python train.py --num_hidden_layers=17 --hidden_size=192 --num_attention_heads=6 --num_key_value_heads=2 --head_dim=32 --intermediate_size=256 --vocab_size=2048 --hidden_act="swiglu" --norm="rmsnorm" --norm_place="pre" --norm_eps=1e-05 --positions="rope" --rope_theta=100000.0 --rope_fraction=1.0 --qk_norm=false --attn_scale=0.177 --bias="none" --tie_word_embeddings=false --parallel_block=false --init="normal" --init_std_qkv=0.015 --init_std_o=0.0 --init_std_up=0.015 --init_std_down=0.0 --optimizer="soap_variant" --learning_rate=0.00542 --lr_mult_qkv=0.7 --beta1=0.95 --beta2=0.99 --lr_head=0.00809 --warmup_steps=200 --schedule="wsd" --decay_fraction=0.747 --decay_shape="linear" --final_lr_fraction=0.0 --batch_tokens=[32768, 65536, 131072] --max_seq_len=768 --doc_mask=true --train_tokens=241900000 --max_steps=3707 --dataset="wikipedia_en"
Each number is 128 + 24 x the weight over its row's rms, rounded and kept within 0 to 255. Layers, rows and columns count from 0. Numbers have three digits each. The size before them is the row's rms in percent of the matrix's.

# o: layer 11 attention output (transposed), 192x192, rms 0.244, rows 105-122,136-153,168-185, columns 0-191
# v: layer 11 attention value, 64x192, rms 0.177, rows 41-58, columns 0-191
o136 107:144104114138106094094131146102086129138137099119132083145120110122095141126108172109119119137143128094075136088166105132151105155166115176173159108160151160119151128138117117181116117147149136134143109170127143135135115138099113095155146131122096092105136124158159147119143108141124160183117093123091141158130094145083136117099133150152111141121132111122132134125160121161089091119123112136159107149145151128145134147161147143130135141109117109136125142092125095121108131120116138140143138112124117157171040086192120158107125106198121120125153106145126133141089147152154103148
o168 092:090150123095148125107085143153157092147155131162156133138099116096102099087185109138122073139118129150125104161084128122107143148104101119137101124133093081115131099116141141108090164127125112130135161138109115168150144061126129113117098144144117127128129131188153110129115159105156143107106118165097166128127152110148102142118122128108119181171111137160119121106147146128108151136128136168156147118120110120142089173097057143118100114157168132154130102121154160123139091134171117102148120129125144147136137103113148132152126145086098119104122105101128105125168093136164129137
v41 101:150110148156139127109178110169126128190116152142099106144111137120117139171109160125105106148109117130093173156091163154139089125115119117131142099104140118101087146120132130136126153183105150124142134142118102159136099075127122099150142114106107145133140126110155122114116128139120126133153101139089071139093147162129132152124117109078134149130121124095139137121113130098149106128125124123125114116144090150145179119147139113146139175175116104120078120140131132054126145123117092109117088155120105139116143109113132099135152112080122128132134111198111150120108167110115206115
o105 090:125126113151145164107107135099135140100108115149127093158138127125123113102091144125139196178080151107103134127124147108163112155137117104157124172128103074097100140152079124121155149105133143151144108143106157124103107159161142140122131086167091126091166125131084123117110136141163159148167081120094098128110131119155107119130135144120123105130102103126098104132127136166112095093165099097101135139160152135110111178117127126178118073116129095155130158084144111127153132146141128114093135122100102126132130140152182158120150115143136117075119120119175119131119123107103144156
o137 104:151144068134154111127143146146098099149110092129135150096093155126124155116150121121094149093104120125101126128102176145129171119134143178112117116146133106133121090110181092113127100143147128122149146111123117150159124109108104120128170171123124119088155118145146111116095088134138125131151157127112141096147114123128171135123067132131145133139131110121142129162088170101152104125127155129139128165122152102128103144105118136131128169121112173112130144067136142140117162152162134116138151121151125194126120121184074075095056128119147146133091138140134099107125116155129107093
o169 101:166146198097111126142171110108182118077156136127158165150155106140121147167153116127170103143138094118127126148182104119127114099085106150110103097138141191107177092187110096152135104140113101125145126135158155144125167183131127122154149133132145116170132142145112155166132123144113116103100132135181141124134136085122144129127121114119125147115129113144114160142138110121107115114153101126103104113138108114113128109141156132093107103122101136118105138168156105095116138114130148134114149120121129108117147120065129123133127115120072129141097082104129159126126121178110162163
v42 099:156143138153144117085124087081100095129148142129111106120085128099182122142123126164122127115115127164138123124137087132127138151165165122095114146114133156133143128140144094142121124137133132076129127137155141103150107103114137092135101105125098127143129111169107121160127108127164148126148148132148130128100076184092087129104151183114134093138079131114121094139108123145116123146110124154166127163052169128127151136166144123112167143155177100151128120118124151154170128090144084153083153093134090106123114139134109172124140085139124152118145099156157109121121108109105126129
o106 094:124123136105109144130148167174133159083085114122131127090131055141123130115151109163119143125160093117165098122112135119113144062089101152086173113143141143154138096163164136112145137118136089085086113148118099121132124159148143132083117077110140154119149159110132102096084135097127168139139126121129132173094131165129119122141140118117125091132151118100121091122121110114121142159120120115115138113141134127094119129131130133125095116142102149155139159121134117116160142068102137147120111133128146128103110132072094062159082165093139101138111172131122150138123116115137100138
o138 106:102139164105101145124108098131135147124126118100118152127178126132147118128090130132101116120106137157077138100110144107134112135117124152134126154108167088172131133157146127151122145085143133167114090104063155116121112136162151152151131117103097140136159150157102145169120113096145106133180148135064128146113136127132141079149116117138120168115105139121158120115150183113099142106118137131156113113126186078149113132142108149120128167112132144115141146168152113122139058187146100068166100127129115107112115156105118114122151129127136131154115086147092097137134118122108152147
o170 087:129104113157156107173147096130133131118136124119116129190089120160107164142144150139122132104124142165117119162126119136101101147103125118130158081143115113148119144116129129100118119112160123155169123115129142172126148135118154103129124131120126100097148132094111121125135149152109127098104098159152115119126136121119175167072158182106169134131170150112121131167120117127140132104130152143095136117144142145127127117114110134147155138108140171125160082085073119143105175180162101144146114149121133108127177097182142102097139119175112128096119148139185170080093106153090143119
v43 094:167101130125130134127109106093135105107133118109107130172157134089137124163100171149126092165154111110155108110130106146146103136164106129127167135156151136105110155142155087116162126096113128124163149083136157140121163138152150091041139136152110167131140143124166150172127122112132077130148138140117100104159075147086107134127106128129103149106146112119146131127143115140122105142155074146118147151146142135151114105077130132130084108165144090105120161150151138136147132171116102103155085105140153157114125146149133153095121106114106127144132134138132100109109136171171096095
o107 088:097132161098085133118152164152120140147127158103115115073148110100136134134095129112130091153145126136134142126139128128134147123112164104133087141119096067144165150091131094173153098171167124141136150144136124106123142149149122128115147135112111117145131087113078102135085119126136179110142133107138125127129132142102141110171133142134125110088142162063153139149085154124182195110136151127139159136125118137160145112099101108113094114123129090130138150158127152118125109138094115114125154117096107122082103138168107111082156101134152141106081119146176163134130122162113145154
o139 104:158099084153140188175098154176079116074145104136163120127153125187157127146152129131115157141126123109105152156097140128117082136157120153106106092082132100103122157150138100128142167109134129090085183114097135093144104095097099110144160111114130143097122154138121155125156146134108120137142140125168125145151103124175156138149155135171108135119135097152150121079138113128115161144148124087164110159107134081110124101112112166135145112108093137133080142111104122142116090145132127146139145137099134117140129143109125100140112132131144148181127129108125103114142130103115133160
o171 101:084143139127163133107125108085160120155082150137133160144107111129117113119115119082096134121143129134138111152146147104164137102130133123161134104132138135126142161114160163115116128106108155124109096140145137138123133142098133130163059150173162159122132125124127112107111158120139168088143136148125108086103131108116093146095123111134186122154121175129085158127142141104118101133089116125176142080125126130118115163126120130150142140108098128118133112132153157109149165091181091134135083136169191154105179104142145118137128113081113108130135143105049144140153110111144127109
v44 101:115123122090106103111127124186175148119152141152172140135117135115113131125132132171118120116162151107170120143142148146117148116113132133153136140126131145125097136151094123141108103128139127141158152116084133157122138100157143166126131085149129103134172134158122151130175067132137100111124144107158110092108114134158164146149175120109130141130088089172088133136126113068118101145120138079104132151156162133173129114102107185158173132148139159124133121088137143172144092163123117107089078120108096165134110119153123102117110136163122151118142156120115131149130181113139110160
o108 095:158098109185129125107113146150141178112176107138130154115114111101133131108150151117128113113139133159159145142106119134179120126088126095140116105083144154121137106113157140105094083142120075134125111128157126146135129138143142081117158126126135130120112132117136146123131139130103187116112145133144112160125166124104129120150095142135086142134163137107142110136176111133151141136156139148144118111157163108107203095147164121153135139094113110110114124112137123119110142113188134126202160148191168120101098115127151132115124095132123131176121129113173143146076114153175129106
o140 098:120123132123107118143121150127117120134155128181137115089140148184149135120103123161085145147131133105127094102139141148132138134134081135106124114131130153153159141093110125099091094091161145105155142103134148150168113121120119127075125132116122113100183112080131099106101126124092128108089119148133126116145055130160111130160163097107108090137092134121080134117098170089122116185118103160127165134136121107148078115089144126129121124144150127117129108131081117088105128106111109124126153111116101072131170124090126159122153133152125136145079117135140131154131144116168154170
o172 095:094138108146151134114146093091090149130050125131107121145136104128133120150163127104169133123076112139119137121145149147118091101120159143126133113161100100142122115158111119155168174133101180110114129145143151133126121138094112133137130182133140152151100127111154089150180123145154096114167114136142136187114136092137122109108137111164158155073139114120158137112101127143096102080124133097122098125114132149113103140115106137127109105136132149137108126134182148145111102129135134105132093098143098105114072121099084140109129089094095098130183121135104110109124116156086129105
v45 092:129114131176097150147133157137145137121141124105100118142114137114141117148111134125133132139108135146111105132124131111112141135142132138086139140132129157117134119136091136179105156162144151143138134135143147131166128148139124076134085101111132163132079144148193121165118120159155104112172113125100139115108157124084067109139130082123147110154100176152163164106186164125120134112120125147078161116160159116145159100144103145148140138131151167130116134086142127124118136133149134144091124183142149139141100126118110161110143100092151121155164191158132183153162128127086168138
o109 095:108125135120099103152142119125111157139125115173147114155105141173127115144128098132126167158091119168151105160099099180153144174148124124110163128078103134126138130113126096176149117121122124115121144115129124163138128127112109114134087153092100103122078087121091086120097169096117108138142127128179137157141143155137142091105114193096137098115091118152129103117148123114112101105103109133127102143099117161126124128159127113142138085148168133097133109182140118158102135131117123126104113112151104127163096158140109166158130157153139118105122104131197091163159125127128165129
o141 096:123157121105154126114123128100114112131095109108097153111103117154096115122104109124141146128133119112104169126117152155112115132142145074120150104154103100128177096168133114107140124121148181128137121142095138127134129124190139156104128180145123148160159151114162107108121103149166127215135112112141126100115153061120205145126159097103115154095136150117110125117120171152152155111139159120135134149130089102147132127119146091105129152100107106152121142157129125121138118121142067134147167132117140102147138133141085088146074144122152104137145100118113128104152143119096105140
o173 088:145136089102148150166117161120152126085124119127137117159088148090143105120108171114099087133106147145156178116121143108086098145166079154176084105184142125134133110116122127116133099128100121127129100130079122163127100126110136101152173159143115164116138147146100144142130096119125103110175138130149136103139107150129096123112115119184097133124125095099107114156108105117146116179163108128125133107175101121177158112089137137143125137123103135145150151141144137122159162109150157100158084124130158065116108116106128157130152153115115099154124154113143083115116117142123104124
v46 099:145104125100141107104096142090111161129125146147102145141151121111169133098158180106156145144128133124106142121125154130119122132130152130154160133120084146098138117129162125113138123137110096117090149148169082133147161082146115173138131150097139108161144186170142160162108131165145141122061114089140132110120118139098105161166178130132150137104105150114100141090106140093121143148115095130129125108125147130133098150137164160126161142137126148110163135121168161158093135123069092113139118176113118115130154175121114159138100114129123151149112116134126163138112095099096184144
o110 089:106159160150146138122108136121106117137135117092110133089129138114161109096138076155120177127105161126151096137145115117108145107130079118102140135127148153153101109148135062140126128150099111109159107114101141110142114141103133115086096134159118152157155111101160119136101138135137172153104152119099107120123154106132162095098095152141124110097138116164103097106159153165078158141164157130111108106092092150073158098093149094120112119146140104150097120118114146147120156122116124100111128093121157132092150108153124204129124167138120107142139083099137155132144170150150124136
o142 109:120130117156135145173138158097145134078103153126154131129128167145095192164105149079104157137117093091096145138118155108146072113152137128164104112131104126150115128127131174147150164137134168124158124149147148100088128117145122129080135123096124117061123168137155112115099135137110107107105098142096145090132158099127140141130096123130147123096139162097109138114148141118117091134126107152090139094130121146126130094096121170084151116148125111167142156143131139124081158070126123115125141100150103144157144136109158100088153144155172129125127124124130136123089154130082129113
o174 093:114122136151122130185126130154134141137149127142144162153128079143101104119107186130159110102125151103178133140151119156139134130099131110092191128116134129097144144119115164106115123122157110164131129138074127156153132150139128089144113110160110056142134078135077150155119120100129117126143133151089139163123083128129096106141131110090143111120167106122151153129106130115125150107103128122161091153153127132130088154155147135155161129130135183080082119113123090131117128138156116117128111150114146100153129145118130111141125119098082126104196145138143156128164078106122123101
v47 101:135169063141135081088114112200125110172083137108143082112148177102128111171104113139143156140115114106132141156141097124126122092142150132110100159056139137120134152166103146141126094143091122145154133114116098123127146106178109093135093127151127098103148152140134125132123129115101104159114132125090094151166122103120128139090124163149136123127107107131065151119147094140146134114182101182144138132129096130133102124117133138075124126123138116138140105132130097114107119103124099130160122146163135138123164128162088126110123150148128125148102096117105149154117172158126134130
o111 095:126088111098118202147134134141129152102118105145123157126136108118103154103123136166106147100141120110156124124110175168137131106140094122129109118134129131137107133149173093075139123088170154086155128117138136125149144151084154147122141131142082134161135106175097096137161112119101127161143116127122174098096116094153154102153092144098135144129100149107151133107085116177138186087109148124160090084137097150113094116090115162129126154132085112131106114129157135139146137147137184145115135107106121105160112117119124158142152112133096148089149094124139095129109124140155127140
o143 106:103137113108180098115133162137144109149115138100136094128112139172136149097142149177147125169142128087136101132116154134143124171140102146147113131149140140138140108150138126130129141126150118114120113125126150110155109108124132118176077123146116123088109134124137120109164085132195130123164158116161117148094121205094120115108130107171142158081147147135087101137131120102149084177111105170150148124154124071123110138126163135146102105120149163108135136104115082121176131129120119167119111117119146104129121149177163182137128141117138093122148138087165130122103097120120147110
o175 096:171143173148144112089137083092111111137118141152107092155109149156114140100161129063141166138107085128132183119123068094127151126123132112140148109150127140155164096102107160140129134130117108147079137152113119135129137154098136140108162153102167104132132138110123148111114159129081135110156147105073129113131151124123153121120146104114120080133135135156155119139128157128101103144131142102132130156136172153111154150181119121120156143087152108128166111109111141088106086138094120098152183137085150131116135128113134130112141121098121110166196126088093150132125135129128145134
v48 098:092143135144124125111135116125069159136110122091096156122119114167111145169114092134163109102126149165130121092120151128128117128129140129132118101118141097165140155126167088164182122097113133111155113102148136179111092109153129091138101125143130135122090159140096159129086140138078120114144105140171182083143157118111121156109113114183134145133121124180110127151133109082142129115182141111112135140143090151143120132092104125140100123118112101121130110109139163105140108093166108119132140091109146142127129100145186104098155089119142136107093117143136145139120121076147103167
o112 092:133136109125141146174130136151128110164123160117144120160113109100133131118119133179148099129136135150141148168146133108145130097124134094133107157159092100135134090113091086072110090138136128137158118107129075118099104133161122117090133170153178121099123132149122159117152135115116113103105160130172155134156104137140118150121132132120153140103108138108121191154117125088142109124112122112126111164185164161140092074138104119144182165134125161153115104147104102123151166142143145136109109171106164132151114156153133133138153127148104158138126108163105124122122132101129158204
o144 114:141167162128120155090136107138140135096136151139130152114171185112113111165123104135134128107113155115106099166121137129096152164152115113167111112143143145134109189102126102188110157121121103143128149152126166174145156125132139132144162122144125153128132134126155137134105114129117124077168191138114138134085119117141173091169138189136137165133173145163114135116141102160150133136145097126154120126131114120117173138115116083107054140122130152141131162116126133139139124126145118142123121144143125120171082178110131125148117115077086144100143087095132153139103130123148132135
o176 083:105087101141112092145123115157125115100105118119078135140109089140132124105138148132125149120106084133101136123130117158148072074106116142080143101086111143122151112145115077151143138143117163139142118129179148107140111120117158164167149144111118111139145103112096072142128115132131122198147131100121124112124129079139131158139122121131131123135082141111136110122150149167154133074107125123153110123117104094116109114154131135131142160100159111097150108119126170155172107168117125114188087111146137087114140112085089128115114107139114126181131132078131125140146092111121145094
v49 097:162143161143126129157118130144131122124098133190102117150118147135187147143120139177131142143136133147166130100109127121144105129110147179105129067145142087168134131108126123114123135125090099137186123160116109143085147112162125129132157163139156153143109091140148145089144089133147147127140147121131146121128150129127161130135131120137093170111067115117133178159149122146119092180127114183113134107119156154113121134159164148116157123068132148108165092113137149136112165145128131113103146129126119174113104104154129131161173107119157106123124121158168125142153129084090136102
o113 094:142143151145085143137145123166095160083112175148114182119086087105111141139091107181138147139145146125118125158150118136146159122105162130137120113164090168140099142095099117131126078137170115131141121142163136131130122147131124114122114111144158116131141150097127131127123106189140133129154131130137096127097086113154149154136087156103124136105132133094138114089155131120126106094117146081105072154159083146133160120107140163120156122124118121145163109128160122142123152147104130143132106146126077136145135087117102126158160091084117143120123117140126110065111120140181085097
o145 110:119058162109121119116144131133152126117110144105167109121161139132093155133147151130123101141108151124135141150123164138108159094116099132156123183141114112131128150141127136149132135136092097072064140135131161123072111131114127141113119154113080135136157122175124094110148175086096147150125142130050130107124164127090135144126136109095189130128088107124085134156134163136104137116102145112111140151114149105131108109128130137124181105149149144137088142137128157130129099124151107107146161080119176142143152141114133097135131110104090111119118165106111163110123095132121151157
o177 091:110123104127096150111084146104141125107109103103110154139143149117146188162095092100128155148093099116115139131107127099146081134171103130051134145095183143100148141147193131146164149118182125111101102093130128111136103127130147095150154142095145132102104151153145150144127156138123098087133126144123089135167120098165165132144133159163125111109125115134111135118085094105150169117133128140162124098151090153124105113103091135129108102129100121100096113096131143123134162118151149116110117106098126099142124107096110113130096146139125133117130097121163085146135160129106097151
v50 098:147103090134101180128133119121157130120130091161106120116158127100110140117097120132137157100128141145108118122101128126140127134170140102163092109136138095134123106113153155166110134153093142118130111132107101144128114110184171142112061124175162117120167118082137149107098140135103117161115108132164155166129114118117130136081143089107091130094115134084111125128145138104102106159126158119080119119109155131171128123152183104109184131128128112095117092118150129131139132158123133130102133091185151117106147138139167142132156146108137070111118143113130077111175140158117156143
o114 104:105133133149127111148087144115113134145160161111111166097114112141128094116123158129080139111085152089092137129116114132117154132101139117126107147113154130167131117092153178065127117125161078144160146103146122126134102136114125124107154144161111068128097128144158112104090155117197109162136189127175152112161166133094147154103144102086164116138146139114133114088104157145159152099139088150174143126141126133104146122145084109137112123128145130127178138124129106132111142113143160097158109094154154128096118089144136116138080116147134125149114100136138140110143132157123122135
o146 099:100124140127138138071118123170090126121131142112149127139126157107071165120132130166126133127101170147133106105131124124119107078112147162074110126148132061139150160170138179140115124132134134125123177106135142135090111133146183132142130099124125101106192143160074100163160084124140137091084127101121095138096142160135147159157124144126121140147143102152134116134111134150132107090113118148116135149117156074105131121147149141146154143107150130132147150154145122098125136100150146152149128159111105152152169136153131113181115124114153142086104162110160135112162133126110093135
o178 091:138145134117143117148137142109134106124117120157125067161138151081092135137119086107147120203150104094096116107147123110132116125134111139139137126121109153127119133152106115108113122099116154150102106169102141105159134097166095144124114155097112140129069131165122175113126134156110124127129125117136139155104141116102106095163099106171104161119112157118130143128139117082115158120153151134133093082129067140129124111093156145160079085102084117089124111120132150150177118106116115114104120139088119146126110142109128143129153137159140144138143101175054129140129151108167105161
v51 091:113117154155152098146111109144098151141114140113116087096125115099137108076172150111114144112113119131132152123138152108152184063115130141114094124130129095089112094115101153131134133093099156122129117212095132112164120150145137104124113112176149121132111141162131160165158144115146083139114149129108113143150096132152128134130132149126081132151108095094126092149179114137136136136118161138143138158142116110114077108129108133104102120108127087119148154157173149136135144091099069141152115120114131145137135154093119116114159148083109129120141168086119162103143166111117104127
o115 092:133112089096118152169189154132120158144159118115069156127092112112151129131102119133117121147121111139141146111113162109149147162151137113152104134098136167131101131085139079135107170144125103116128125117158115114112116164137146161070110158140122153155130135145124161130109068162133133083094114141137138109124142117124114140147134110122130102172168115105123077116164111163136124090136153152104085087160176125118095158099134109130157129117159102134142084135137098133113113121102120091104132087143133151171119087139145160128112156108134134141096140145097106123106099136168110093
o147 110:099155181142140134126131082127136118096186123141157122169153121120114147150170129126117147161144158123067088159154140117165076095150152106104142132160096127117146120160136125116121149165137116135151119107144124143163110093114086112154112112107152116129090134130115112103145139122183138126136094110151121142148148166126097106078115083128107111129121161150157166117074098134151112113177119105151160146085119138153111143122134131081073132137114117104098155130152173129165104118131147130144123118088097115136111116124104171131155131123142140167142119168150147144134104142132144142
o179 086:122161106128120097141132101110118136153085133149133137082117152116130117142185112122102105113122107172185134133126148153106086135138115132126157146131134116119142119127144163073146126071117151095130148108103128124140175145137138123142132123150083157110128130107159111137140147146116108132102125159079158117116124120115150095141129119091186126079108123098146101118098150129085140161149158142125115112116117148117190118165124163137158097121125066167111097127117116144111157157108175157122158113120132114131137144147145141124083145132061135121138122145170090132123151140072133103
v52 100:081107144077148141099144198115152103152110097124099172141123164152135104096106123112119123130140100110147130138140112115154089159141145135166119147094152163115156126121092126139130141118108136102125095163115121153137132100125102099152148136135139170139088101151118111119132115177159141153154104125128127140126143127110110137137101146113108140103125117088127153161130158109175122139145135137121127196124124115110185098095172108182120124173110133112150102117125112154096134096134102172114123079076094147080118132143135131120107173153161129113102154155112151095135119130108148120
o116 100:178120122126139142138158113174144168158120081104135097145152128144144116123149134151137119116090110098148138144113162131131164136113136130093063125109153135134135121142051134133105139132128104142145177143121157129106126171106154078174191150156156150134136150126097131111108152118171134090151129103131106093125145124133136140135179142128106104116171117133098141116085103151098124133108137139146137097118125184133104128141099147119106155158138109165148118145111148096143122154133123146153130106138112128125123156163140137107126129183167113137123124089112140183135143082183107124
o148 104:164089114198154118128147107136136117151146159133116118114136142157097112108107125112140104133152115166152127131116115109127154139133153135128164125178136110117119113148131126107100138113137132116138098121155104126162167114147084124134146138131117100127147111138166107138113138107107129129143144110074092150138187128138150099145088092156139108126154137070180070123164155087120146099132145114094175136130170143112099117125155120123136103129085155098133137130103119085104125132161095084124142122132140117148108189090108148129135095151127151177110168104105089135110129167115163149
o180 096:097166158129066156150113116108146120118172144171141139105120164122127187128109140137137100148143144116133145117112103179154125110099109121170109129153110145106117150144152160127153083107118174104125146095157146135183102112106125145081117149110183124125073150125157137087114107172100104175096108115148162098180108114121128145131157140143086130137107118119109136103126089119173135141122149108163096129121118145076114150118111111147098109129120100086147118146151116119161126135115139103105126156154133110158124101111152106145125145102117112096159127157106139131105099133101125144
v53 100:108181128135134116145120141104110087128099127149110134140092149154167161156148096129175164147134167130111133175120116093119120123135097119143118081149139128083155160126107132125135113118141135115137112138098127133157152184158131144130113130125137156174148124113175182109165137210124101125097093088123144141111130108104095155112113143072143142151175155149185097106143111136138124148125141100120140145089148140125131144140135148119087151143119123138146163135153139094147130124120110108108122085152153151189118141148126103119117129147138112129132132120075130115132156075137156109
o117 088:136115165135117116125121129102160137104141120120104091133127137159111175108080119103096148171153095149119150128153169155115119120153139154122083140132141121161102128156141131158106159146153081126160136106162127144140133106108164143119146133122084100108162142157129138116151136104136108094136124137126101130111132108141140116150138131137128129110147077141116080127131111090087185126142134169155149108140124071103069171172132086157145125103173131113166144116073160116139125153126130139130098131141119114087129117095105167130124128109057155129152163105151118106147101144156134146
o149 110:126141141119120136120150141157131130127139122173088127100107144099135114142156126132125178123145082151143105130145119133117115127129129099080124161143143087132097156121124097150138091073101123101125113162127085128113122105149093148083122132141103137145153092108099118152113149082182169131146137108117130136149141117129117125092129140138149114126155107142141159122135151129163119150125145087135084152110086140118162083127112125130119130132141065185109125136141069119108116051132115119127173140126056148147103147152091127165131086131153102125109115142125168154131133135106093121
o181 092:087091134187104118135121099115141113114108159126150109124131101144144092132137112123145125139093152131133134158135139129154126116124116145136164117144123159070184170168137066096137130127117093141076102141133161133152126143159153172138134097134108122130108136155159093141120098127108102090125124105126143133120151109127141122132113126147088145164063166133109129137148191161109146110101151164140146149114150122169182141154159135108146161119126154118135100165130181078111160140104171130145105119107146114112128107149131121152127094092107173154128130126122126122126135113108161097
v54 103:103096116124186135137137120179059148108109161149107128121129122118137130131144171151184149126097120159140136142159089157127142103128144112136173142130091127095146096167138135127195119115181117148115158089137124162120114145110158105156145124109160161146132118122114119114128115106163117138132071168128157168106110132123078148162116118138110187113091076103150122150126173111118135134128116108146129125145136133129145114094147138132164158122119144132179129147151105147139128150156125145103128118119109102152122155143168138132147147156134152106121148075101124083144111113107156139
o118 102:168121115139096147073109133168140182119104112128133168110143147117165146146140128156100103094107151150134111136169145124148075122116142078113104149111143135134161145094138186090109118116113142155095159100123154128172153107151120089171163107147120156156107145109156138137139110109090116167079180117163123098125113132152140103086119139120117103136139129122154110131110113143130077094139152121108102143087168153115111124113151127098125079120112107122156161124127111133147145166129157098134118123140128105096119140119134143082104134116148119082138145114157091111170138135121163131
o150 106:140146094078148124116166105075114104141176114126145163137131163142082159108140103118122134160105086124115113110114102121144132122126147109135127116145086091110103145107097132095149150148123127152097149160146131142149110117160134140123104155090073132122136121137136096164157132163109179076106185110087128151143126143131130098080152088113075121117147178145118153134103124149115151136155145123076135107105086144105136093128090131130076123141109123175143106157111132127140125112134158094136153117157104079113101157108114097102124118160117127122103130145115107133122130139121105151
o182 092:123123124138080131143109100143113141112129149124138104152122108178110109129118128090126133098113151117097123104138110137130102129131104147091185102158144103121136152166094070151131127090109139123126099155134090115134125114121132131123172127157159117105141138121132144138078137115096113113153090164123072138148139122105130179174154155111156116140148132133153165123152123116121142106100100110170138131138173111103116159153127156141125171118133153084090130139140126117126131168128091153062108145107172128129173105115118091136122169127125181147103107151170160138153136149111114183
v55 097:104147097178147122113106156148114098143100163164086125139117076120167080144117119117147126122100133056132095139125110106081159149152139127131107117118118149119151097065095124122093135116165153128129101146153130133098142094105161102134134147124116158109133128096137121138155117112096130150123133120144137134175093119080159131102099129128123194119117132119137128094138074108127134144162127101149116141119086141161131145088127135109128116117102154142112105136137101110151087154099169118134118146174134134131085111154145098128164121154146167123117142170123095149133142136137154075
o119 092:172119109154084140091143111086115158121078111054119181143169125122103167088104155163122145144087131142166148144141118082107111120117160140095129102114159126119119139156142105117118118116125143142138132095098177105094118161120132152158148092128144139135106132109088131121137085155108147136131113134104049147148131124137117136103091101089147109116146154165139158119098151131146127145104113143112110093136125146153116147150165116125141129130117153102108140130089128157120133123133091099125142153115135117091127148112085137157142131100125077179100130137108122095130124106133114177
o151 110:102109133086163126123134138147140128157122139127106103174100129150162090135184108148158140152136107178145083120114107168117139086120071152126106169105125126155125093119111085118144158140108162128115120160147120108125139129131115133109136138120087104146167147140139143136117119107154128113113167127232126161104109107118130104186142140128173150119126105160113114157120149093158081104114132120135093149141122100153135143104142122128118109124115126137162161123182126131106108144138142154151142111083140141132163123139110112107112092166115150136112126117148142101109178125132172105
o183 090:084148127091137125152134143163112130141140123169153108118178133125093176120103094123147123129143156124113166129119156140133100154132156076121147131148135126096121156145129169134133103123091100103132093137095109127177102109137105122098127187143161129126092111161114134152127154123159139159138137152099198137122140144117103130143129092123108100132150125118138124098128136154109186143126103129127155122090153117076134096144095140147128158126180137134076089128113140108135100114096103111110114119138129129114128128146139123139133165099143098112147094104096094136145130151046083156
v56 102:138131146113098106134147144138125128152168130113117143098180124152114117115157112117141113085126107105130117128177126119156179115095147137109134142105137093107124138152140135130120135096079143097135109119201145139102112122184098150100137120103163138094182115051098109103160146173179127131123138102140101144140111129144084128181130132143111131104067152143152087164118109132147090115109114144136143114137113137138125127156091137123142137132105152145127107126162122124147081116115165120091121123138117139111152110156099121132106140143105126167174146131107141164173133089122126097
o120 105:096150108137118186114114141120121134119152125124070092123135119138123128087108131113103157169159156092112110161099142151129100123148146078079109137131145116113128143104147153146102174158146140142147115108097166123119104109095119111094144165110129154122133116149105125164139099147099169143136132131138094169152149112142150160128136114115145107121150122106138151124114178131145131159093120165172120143105162152103107090138151134188129125145134065074111124174127088188141121116105115097126134151116140122109142155100103144129142140124111140113161126138127072140069117130141139124
o152 110:148154139118103090116116078102133097131122147142137122143128094092110126129122157144147121125149105121160154126092132136149117168157093141113167126156103150137125139154116166101147140144133126105116112093126142128118151129101135106138142153105155124129127146110165160104123176086116090125103130128090141154120102122132107098125123152097167129143116128089114156126100116143121125141171151114056166116150125124132123133128141146113110140123156124129156171133090138123110066169090118142121172130126127113084159117084120121136158134132153093127152169122065159105197109109115113203
o184 092:174103157119184117111134153128102161110119141148150102155112162155140162130101120101132122152082096182118127119134144107128138099134150136164098045115117141165130101127080121128148114124096125138104136152143124148126126124126137138112080136120110122128146111124133106130150136109130096148109091140081158116154153086123141099141144119134120125147133099129096105100170153090103108129167172123095099151143109113103149129090098131095140130114123173110124120111191120116137120110088089136138103093121106151156071107136161115114110157121128163123085115114156095157128116153161111105
v57 095:103128144120166125111141134129163108101128142114129125166107127066157161144150153128117116120123167104125135104097151103127118128088115137114131107178114151169138094145113119090160147155149132143092156105138097100145098140115162108129118161158073109101134135103106069119141122163155113141110094098123135153096155128133132104154161175155142140112117155145119121162133138106151154112157147173105168088130110151137144103132119125076156133107136095083068063143126116137142086137108126139125121070135155124135121145107114097129141163099136129154158112114137119092127145151123124095
o121 091:080181154092125151086132160102139142124159131133086155095143125136126134134154131152129126169165139109123130156135133078180114101133116123119124136160137091167116105131154104134142138128120153177133133142131118135117144117109135144136113110119144072114147177122112118148165142152133147171136130110152125151179118133099135082115123135153108105112086100112135111146080120125116115126163062120144146077132116092119112135111114126171137143156099144110114176146106172126123144100111124129097136126118094084073127119135152175129091161157127157157118109179112153124146108164136127113
o153 098:142109108144113128111149128125122102138149112144107101095116120136149113109115130120115102136103147148093171148157110134141151117103171121173153126109121080116153126096068152149100121146124152128151137110137139150119145125132122154118086110166092152179109127138164102107146139129127125108122080108078130110093094106159131160139150107161157162141146132133131129102094118159149075116148165130123140167100134137111144166131163164136086134129110104140094103095103109104112146121172139095125157119131133108168114137138124146109159191110119132067146141137109065122096167108126084118
o185 097:168106130152144118113111104159125118144105130121162073114139128101158147113108149185170122126087108116153133111133118126121118122154110114097098100133200121155126143130109210136132112110142080093138090096095123132093124127119096121122147130137169120141144120167148161176147135127174081090098175168136118104130167102162165160145132137120150077100178123110160135124144148129094123170083135145159109108117145168115093091140126122114148133110143115120117123097143105152162125126118150119161132115117121139162139134153142098110104129124114136107138137125130121157121146113162128123
v58 101:093128168141063163155197097127141138140155117165107085091154104142102127109117142152106167177136133150115176118122078104111109084126140134114119124151121103116117119099118124108145114149127093124110144168151122119109117110098130095131120120115125109107146182126138141121134137091106105152109098110125100125085115141131093145118131098118144147098127144110139134199149117146095137156153138126149129160145118132121099097144124119172079119155126169107109105154085131168160124135135148125148132106157131080087117178151156138124117100133130113122145119165125078140102158153135144137
o122 089:140145055127127098074107131114110149102140111163138126137126139118082155138179116118120112125137157095137151133103160121145136103133154113150101093073161136186136117129169122136077101120126170167165104142082129128121146095147135156113122113127110144102120110099121144129163135110162146096121118089138179124124172103158098122163166144137129121144164133124127115115137130170154099144137110177145151104149093181134151101107182126106163139100118111102161146151087138121132127140138123104144093124087134109145116135150127115106126130156121133116097076123102143108146121132108154129